Part of a small language model's weights: LayerNorm before each block, a variant of Muon for these matrices.
Each number is 500 + 40 x the weight over its row's rms, rounded and kept within 0 to 999. Layers, rows and columns count from 0. Numbers have three digits each. The size before them is the row's rms in percent of the matrix's.

# layer 5 attention output, 256x256, rms 0.107, rows 0-255, columns 0-31
109:496478554519516477497470419573452498465525524458521458493524452555496528508476508441465511484535
099:551512464480444496557465461558547487521506512539508503508449515490521536488517485460507502512475
107:498532457501467483522490568547483492493501506498528510474506498562516536524509441491469476467476
102:448440478471515528500494479535507528499468525508469564513562476581512458515480536502567533502497
095:461534516476501511524435487516483510500526520546463566526489552474574530474436439521459554489461
094:427510481492486512525448452525490508495488507447524447449504490486494508545491541477473503425471
103:488472516538537475492528491445491540502471510503481531506546505519519457468478535473466487488470
098:429472485505534503496487494523431541528555461488543485530425466438511530562525486457528458481553
098:467490410499512450471506490531455472488445522481504525510521548478491517535489563480516550439578
109:476466445536457487436462494518552478534429503548422498425512498525447428499458479480516501485582
102:529504485538494520493569506516453540513490506551592480514455526478509573468541508503459471436487
094:458488521465476502473583491501494431532430454501477488513495502486512548537541436531474479382496
091:480465529458474441494421484480524536481544578574469469562495491506506480532500503460503492537520
098:492523535523512504520478543478497580472567499515546489509496515512496439488476474495484506469507
094:472501566496528480424523494508559480498448499509513477467494488508503505488607514529488496502480
103:498486492487530493498534535545490490541448529477487554561502511547467464460464478497537538495490
096:519525530522595422486457513426504530538458466533516507564496477520581514438497506520473563513510
099:477447500494500481512484543524537477484481545491518478518501499522521450528510468501476458517469
103:489477475445511575524498512456491505559536488510519518508460507494513490500507443500540529510517
104:404495536467532451491531507504526478492426529525504491515516521500475570473435495458563488437498
098:527508498488555446493479481496541505500502547487561485505504497515562555518493515571515479459443
093:426500506538547495537455436515512475537477503471527564484513543435469463559440524534476453503534
097:534532483423527546540518496470584462530458560445516535488452541476544510469534417502478476524530
099:484520524489454579514488494466507474518429519494477494445448539534449457469453489536490531444479
101:496498540491519416469494451491417526526501535453456445536473506506522480462534494477475549471509
100:476562500528534512486524502526534545477503530470546402528498475494516483461578509519461493488490
099:515458490559491488545461447501552469502420471464528467474535501456485540516552473456480510541503
101:522478464512482513474508522517444556512485531519500543503473521496509487511445502485555543497502
100:491549519493463492468429479489476585502511469495519454528541459549537529487530491495494444504520
095:577583511539486561513532531483500508562552507527482514509516458473507498542484472505480531548515
097:497500524499508551553508454520544524424494450491464522513502516447483563559532527537491492494601
102:575528478510498481469534494481539531468511462507479574437504546465449517494513538564521488554501
114:532507443574555430477399516415470456484533508469525465475457489485502464505544493523442506526473
098:505470512508574460455526532480503485537485483479516471536506508551472527479475482475462484431474
094:416498448530433476523435491411481507480477515513475515483555419486531469515502488481465493433500
098:450544469570506503477524385570496527542496433515479503505493552551564568515531436550499534508523
103:507543539581528490522506552545496474495514538511463454559550525518484502490505553550477521456510
096:441560487516523449546465539497524457553495455458487531476489558481468518439488519492496511491493
096:491499502505506539443554575522486496342497440497485472504522461506512487509504440482581529502451
108:516486453493592492502463487497479528458520501482445513547491486489496526505479547559520520508478
101:527553555470526490450444446526521495460475604491544522513495491473542472499446505498443505528493
127:507468450487481512413565475512501582451500460585428501483480536412459459494441544492447530444570
092:493521510515496486496511524449444486536478519589489430508497491524516455526528547520459521504478
099:532456450494516468543491512504478401523553476491511432476518529476507475506574461461518488461453
095:438516555563525521480561433451457461448498514577438539467457510485503527524548462525500497479514
105:497513544478490472471510537442542517447473466438481542485458529534474482539505433527535416515479
101:486591539500511521485501444500521468552507457450455458439588481436506497530460457480472518518458
107:540519548555538458440547443506475449544555424434492523511510468512568578550497493503534536505484
102:481481498536492483484515508505419525524469486554491431469514482483538471462512508496525496504592
098:544478556479519516492373461494508564473497524499497480412494473495587499511481519501494536483459
094:486510427546520486496550574486499533524472549450485569467464496506489460488504413456522488497423
102:500504497407477470515555513428433477502527512511489494483499470491476554459484485544468526506489
098:498528524465527510517515617514536550434532514435558587544493449517511499501490511555487526464485
101:516492492494495526461464522557538537490462567439486403458578515527496474459518492478559499527567
095:476487475485485540524481524525499530456539452443518525476534503539516505452496574472576437556487
094:581475511522474527457493516497508555520589480512529467528528523494441493493443527520536493443445
101:506475502506505554485556449488488480509491481501515521492511487440414543444549498577514513518515
096:481478577551514475507546551520530489494432578501513490524502531547507418566416528513494520551540
096:491496570484488520445506468533515514517559473473533397487504492442481556483405509468505428500438
112:540440426624441514500534522544480436481509491513510539548446430484453503515496387553490490452529
101:512547525509433511545472549542490472490487508508470498443505443511515436520470539531504535529421
104:493526476507508423490510515458530464525461407552433515475504499502470450497468449471519536511478
096:544449521475489494496491482502480425495555504507498489465445521492578534574536430495551511434493
094:477607485485506525524467540514515432506548500494491439484529475606490519512472462514541547439439
105:493461508469495484582577471476485527530536492481525489490492457467485543535405499461429482486465
096:462537557554517527534528424498465446492496496463497495480532446531477429511505527511478454488494
107:495498462477418513531492511460513525502464549494499564471547526491568479533529599478511516467529
101:465505511507507495451519477611466514552472468505491441468492504562540488600496500561543473568422
103:473494478512424498522453484550462453507481499467527478495503641497505457535499486545541514491504
114:544509523466494545490512516490485487441482502469536482460497509455521538476445467481496485498607
097:486522467515507459494498462476454493484516517516490474524480465519508411478533475541475446504542
095:526460494437475450503497547519528502493561479498458508477466510508532490476517446472521551504557
104:489496504498519496501480496469534439502494476534538562410490478490497457506522448432459546491504
101:525503572511552484546520486475510485464478555559510493529557498492459567530490475387528526483503
098:431443512467497501564496463491488528504471537520426475410463489529460493533534499470485522542566
101:478491503513551500490477445521523506453465477476499486522501432565515475490507524474536451504538
101:543511507480440557527534502488468490508513466453505517469533502447493453454452509535489494453441
089:510551493413394522463492517520496417461503463473537439511506540479516533497578539485499505511468
100:475513485508446507500517539529542517478502574535518548486499467469440440470492487480490511407507
096:539459485448497503555531496512492561429501555518513461517475465509529488526536506448497495514483
094:491509451515524472475560495459480496452527430482499487498462460504484543533514523472569493467526
094:489551449552501477551520534489483538495549462513526492479523518597514524535515504483502531492507
102:573523506461519464462527392525525509521479531482518509535533511487537516539504478547493533517523
106:421493528524545505503460545489487558506547530499541511417541478538463466578503507551476520492544
105:447447548538507555502569517466548528466441492497468471508435503487475553476535520474469503565474
107:551456562497468462486499510539536477574506502453484517501470503457518481485456514495486498534507
104:534487526513495481507477476453459480490478541515519562549485419478519491489524523503516459579518
103:585466537435544557497483495453506564533506555498511580495559538510502506534435505515509500484511
097:450502503529479544528545501570488534520505490486464480468455526492532500516464496486553445515516
101:461473560495531526482482545494457590522544469474532508547491504476481471481498462540453446492500
102:547533495510489474469500464436514472501434495545458470459558539506463526547407502513539447525578
098:455551483463506513510507536547476455534489526534445537545522514502534504509501499550481508544533
098:513499472567440469461474601534434456502473478505560497536448461473409446496457505440459465500551
095:417516482501510468588501445553474413470449526489519436429459565555427514485540543509522470465583
100:483496513475480480514568478536504453510475492456475482553484515468568553531464540453518496556526
102:517497442444394530491532529463527521531512478500442549485481546526516534571497477555527548526528
102:533537507488475494519505520442514491505532488472500549502481477475416504464564504445543549477468
093:485461557503554515559503563520504544457446489501395468536526490522446467551550502465441507532488
094:482512492557472431420487534501466508448480507474539550495503479577582477508507551526434479474498
103:472529498554524471497472538481504467477492496392477481442459413496549488461522530489501498411461
092:447532514418456504533556473513434473458438532423516473517477581459515519553503461480477545502469
101:420516423529496472527495472483555480505482583415476512432501483523581479514482494574490495502546
104:485422497553449566485535405515484518477459436494533498466504549503496490544499437474570526527467
101:521473408512506453537523537487467555482525515499508485479546541506512488524457496523475545501524
094:519518577498545529501505515456484479494563547534511500500581442530452477541504523434481515460522
106:453500501564540412515498432484537466469462514496462476459461479473539497548546555510541599574466
107:518459520512395568493463507480558460511498502428548502450497547523530476499496515495482468533509
099:524434484575516488539492539505499504533543476491509507502454497520550532495472543540506519484496
092:591463488454472467477445475511451604484505522511602511423490505512542591481497493498486522499546
093:474462419487542509492530531483492426483482462525503473523472495490524513435526519478523506498534
094:446527514460542517499435505507486559456487448482523518494548485486507499451533505474524479520546
098:502460487505443545482549458512509511524508469553542449486484545511495490515550552459514516493520
099:557511473457448482494492465527493538579445465526487492555420541481480473513526435492521465496476
099:578507526515553521438494558545483547522542536523467457500541470512486496473446555511514537543536
103:531520499525492463444499483481491552565499501432488517504513571497557546477457512479521477554456
105:469534505508556485471554496515569500505533512511561513481439494478502521479509468563544512466498
091:545480540580531514474449496537472533529493506573507536509472450486518499533536575516485508491482
100:469524537460561519497526494550529558478473458480560521501522518504520536464498552449492465474492
105:516453498503542472450451503549534526465514468500434520557458552464535461488417490541441570501443
086:476447554575515487512460525477515516528485502453443459494553463500470454518528521509534490493514
093:488524493538517573509517547530430454508523516505536506516521518511494507458530495412552522493445
099:450487455437456502545426486436526519450512469524479466482548524524518550495492540456456508485505
095:461463513561540502482550487483522516486465460567526477566576526448486529445517494515487509459501
101:581461521493525525550518504543542572511549540491477495550450475453570464469519435515490575491514
098:436502470528465463560453580515442450441518451458513479516508470519519514492536555530489450520524
094:542473472507413508492441528498529459516539467534512523531470562458509522439560475512501492504544
093:516500531457503489484451497514530484474542490533500469471506415467480503541541533572463400510454
101:533536540481517519547554540460479487488509559476550504502493522473523506451443474504500485494458
091:540465535513509476553544432533551493532429453527477524500546465509491477511504424459453424486527
101:518456457511458488465497528497486500457568444531482554515423513471448535474501517484478500469564
096:496566511467475419478520543485518500529492535494521511486474495542476543507458525513489516487489
093:471493502551525495489515543438608430533524517549428471473532539525442482487594470461537498484499
095:538525450451512446513494518550511530493490491486469566491497491561438475461437512529546534563401
099:521511526465521488501486547453540453486476503530500465507523470533469491494594469498428502452499
099:491523524452524500504482485431509459493515516474499535506493472553464475501481545503467464512455
103:491511503468476536529526466498526526464513455520504447507430470538443491533496563442558476544602
100:490490542501474475527500385481561484507502481508471495496491528428497524473525530534496449556415
101:465499533454470496543453481521529466480571599510518568545460451465445532515481490524527494503505
099:460480389476488444545527496413546473471481463466525526519442538430485520523474478438485496496535
104:459526438491537569521518608447578494481449534558454470521476572478528525488447512528494540513401
104:502518515480505489472493519516480495494449503498487478455541488464523506461483510496499499463589
095:523506525499509474456441480458519486489465508517532535511598454482451465508477482568588495527547
101:482470495526456570517462559490540538488545486532494608532488422493484448486617487480442435461437
099:505431486468515519540563499449537550504513548524516497545476454460494495473522525517488478501505
108:511514464559547536493519448498466554499494496514503543516445547550448512447457468487493423485500
106:468592470456547501551522527454546501511501475511482505604571464512505525529578503562460422462493
097:579528565430425508537506557504492528516495447539528429439489486529498535534442566528519497481485
112:461560536513465457504499460572512473515573529487586518435517565592461521521481486543459543532509
096:548504526504426482432429524546538595534522494501463428552497512525538493478517538497538553563540
096:444572471487522504585514545469527524438543504537510516532461494514485484490491459511551554498492
097:509532498525480562451521429445488453519507510518478500465570539525515530505518520517545551537464
105:486490501546494464535493550544566527517478475430508482544541439423532560479509453548476488455481
099:523480554501458472507510519515551518517528482515455468471539449487476493489469507522528518508563
090:496507502563564463494448461477555497479492427466409488484530424460437542537494462426537504521453
108:493458584494530564511588502523459549501507504457491490511470519439552542508456444526467500442525
107:495510479555501515537500387482483496482524475513499494424494478460486478529423441534498500503512
104:505407489485555484488502509508502486573500440474478523502500449517570481557559522517427537482492
096:492487495505511579510395526406478366557541439543504523478495561448545465462513498537459514466553
093:473531494548514443532471457558485472443483529504527549551502530458454490598438533511538492489459
098:454523454475510442456506537502471498533498471502481478583495542552398542491604499468555533495482
101:546533506413467460508573538538517493518503572513465517452505468531530479438523550449483527544477
100:458484529505552542468457450537464464560515544494484475463549535525530505513507559494527523524470
101:529478534452404527504459469473441505462408481496468506481528485447507450478574441503528514524493
104:469592490515514500541488532505487516449463479505463549506503529493504533488491482506521461495481
097:542444464488459547528547416497543445500537519511448456556488532413529466463558496459488501558510
103:500484602461527539521475504531423498471492524541488502497473529561479516494560615498557529541528
096:461461483522499539525485455480541465487585468533563485531453491510509537574493492476550497514495
103:532480439445499541493479446470504485518522518508494526543524435493534474511545513509504548534496
094:473495494483510470509454503573453505525497508447462536499510577504475423570457543472512508506513
097:454481539490542552478489526453503474481473439541514492473546510551547421484513481507471456521486
105:485464526507411499483454508512389516557487553482525523440522551539458526444455556530522510543443
102:525572467546511488513463490548412440515505487579436487521501506522553467431511504480474495517466
102:554553469565518518528420456512501519563487474405496497425501451511504527547509477457469534505516
100:510488501500417502452522524514437529537505491538515434536501542437540539474557481492504569550459
094:477527534483475585508451487548536456590464531544502453594466531512481497475504480495521489510546
104:551548476461515532533554445420488512559587484543561460537470474509464499449562530514510480490505
110:539522513533534524548466470458517505496501607544442446542455474494498520536497499466477473485493
112:480486489506492485531464486510525531501486497510538527476571396487471560456486415478504489549515
098:544449480434547457471469515464495469510473510451461563543426464521487526473463537503509580484515
096:478533533503472478457519453490485495444416539559488540563521483491477561478425505519534490450390
102:497531475513558472456462484543525530513513410468490524526489513546532524525511489445586506511478
095:555464460480554471531438492493546507483524505493551544489532564533522497497478544459509487426517
096:488460493495470508449542470597489553526489544501503516476514536500459506470549564498515505544479
093:451524488486498530538552557553505544535446528509502465487498523476458496540511516478517472451503
104:492507508468496517468499438449495480549464554529451478474519567522505513493503502530487503476505
106:555494506521450530533530506497499439493563521476565487443433510432498511471539565515505492548485
110:428511470549460423472466505470483450504507477526510526575497460507510471463467471552496507499477
100:463457509482509506522498451531473535482438534543521436538512532517497416537532479462489487484540
109:476595461426577424431519432395502483443571449520458445441405509485495457541510462517507456461519
095:501490425474507538433532434515419467522518467531523447505525497502487474480430463535435423477532
096:517492467498538484463474519457501489516508529500498403477489505486503531518513478485498568532494
094:492469509474453479439498531556462437457528473529545472497463503428561416532547408519493510543586
106:521410469480454432558500545503505529523457524511481580474515553580514517493493479480542490458473
103:547472510579491490481478497457519564412520551484499438515500525549452467507480545467507597511518
104:470499503444452558452454500508518484468551571470514509468452460490481490493485477447512536495526
101:538490532449501495550555565507508484582554478513477586508510564432505493482532526498437483526498
099:450467521492484481519530503549490490508511425524554480504483511426539450536475514415524518497492
100:495470539505481495543545488462495455455477499519478573575544458547484505462505591502465492554485
103:521540533583508471515509542524512448514505543575555570463576501514509436463538517540529488494440
102:510496554494485447497460503452509516476523529506522529480476533480544465547471592517460503503437
095:470491553586500525537539483485541527502439501459486452420504476498492549494445515510536461464502
103:484480507488545512501527499440461450529481550474519486560517525449478544501518497540455412576484
099:476464473475536518459508516538500579505471510506519539571494449418518499418547447546466484544533
094:513465517541489516386467547454514501501543499493512503515488500441581503546518508547507488525486
102:533606520470438579530501579608537539490542559497505517571512487527508504480446503469485463533523
094:469510518461574482483543515494493530459505489507508584457502420552439545483525520511413463465564
120:461584472520546532453399456418500485424475508461466519410451539537494496508530476492458520449526
106:553527480509522431502521500502481540459477500485504539461552545486500544500487400515471453570473
103:460478502526486517464455505458476507530525478505544515482549458521454483546527581471484536513464
100:501503464519526535476483569533480470482637452505501518520540543528513436499441507464467479485514
103:523441438491488566472531532445460490531507460530529384534461566540473556536499520413438501476496
095:466537465457459561563515481456515481493512457522560451500483482531545530497572532558531560478505
097:492494519551536501472537542464532485508510470528477508451584446524510468507471460523432443490427
101:556519493513533510497595470501463512492520535493492516475457443488440492452430506506496519450476
105:535494542520496514444476528485469507510466535518547487505472512464470541477470441452504418508476
099:533417447468547490489517483562488484443459523489470537539462465468487455558445466512497537508500
102:436452507478508470520605509483521503556481516493480430521459489518426455487500506475512430570541
096:531473530526537465507546439458516531576513479446487488522485475487486491538502465470483474508484
098:509464528496463551518557423500545471502514433509440466453567515437482473548486489506526500445567
088:537487503535422473465505522541460516432560499514549473465494463516503550472423437481503513464536
094:485497463514499539562473487538515517548471549528509445499423501563569554499458512485514505488416
099:497537432528544528464465495515471464505505530496492593490494457500490513504479539535492448530558
105:507464506531473485473502515546506538489502457494505485522531508533510444410553533531454479524572
098:516484459540519517527500444420490491546472534562491573587474488569505527489446482484548482457535
095:498493448475484500518577466442415361466526462477450482493508420531516516515458506440550470543493
097:578565513500469497535517518551543484488505484492517522501464549489513603483571486475585499482509
104:452543511510487505481517464500438455476522405446482533528450449463498571543523514552515550518555
106:488514449462413464511497464574488490495486563529491477498547537534515487504523443543437495446471
100:536552508531548520533487513497521465445488502449445425515536513524437443564532555482495507442523
092:488548582543480546448473540518525505494494465505571509519443455517476498491556480492506487513586
094:572514481481517506519386500465520550555526455545454535538529443495521505466451507461519552509442
094:457472522452514459526485524428437514454463451481511578507483498535460445501490535480548462519505
097:462450535496462426516541490550501542533505581559461500562521521483506497465526502487541515484516
097:567535452433497510516535490539459566548512456516400569505521507469412457443470549498496500577475
096:486514445448489535527473515484509565531464480440475529546510523511437505503532509528504523521504
100:540555523517507459470512478494539549482519537541507552468506508476452575443509495553479519527436
106:579448487470514417483481573477504536471566522482486438469516485544555441551522484458511461452491
100:505549570473525488485494538527551466457504460535529488552568501465517500472495487470503520553475
103:499493528539435506521525526511499529551466466448527459449527586534549508499518483507485467561536
095:521488443460485510527466475532535416505545516460476561503508472461522506508519507523493510458482
098:491543455500476547528462408468551465456559511447537493513550506505509477454547449529499539515542
099:559464514543546483525523460521501550478527487472560570538550427434541443519463512506493460565495
107:489548480473536456513499501491435503529492473557511542500501482557440449426568604511488524466490
102:508472467483481483493541493493498585518475522390465444538459499488539584499466498548546442508507
106:504487477492512500441491543503583498510469492537496484550421573482473457483474515513505481522499
094:493503464429491556479491471551470487548442485436538466490539517505561479532539514506434531458418
102:537510416600533535560519486484536469492514526467493520504478512493520475483487538469590456462470
094:519428529403531566463521548443477511458516510463541530485548537454487549488514542541413511496457
108:559484498526433452517564523581435515502510561536442490485547498513534455464528504492502573560472
106:503548578496505494492522508497452420450456462528493464471508485505515540423456524441500479552512
097:446480466496522537498504554505533503454510538503508566533476488579500546553510532527493557528464
097:457484484512514561510498516534506495496498472562558503470456499508424426491449426495492442486520
102:561506494502538552493451522520518498526499480484511498578492557487459547531503476534486429534525
097:544530566510519506507529503475471491524460476504581471550494522454465501538465508503517444534448
098:480461563449453622446436566545527514562538466530486469447546478462497526507485459485488506453508
100:510504541458484471492501590515502484573489485460548512434450505578500474502545441556509544509451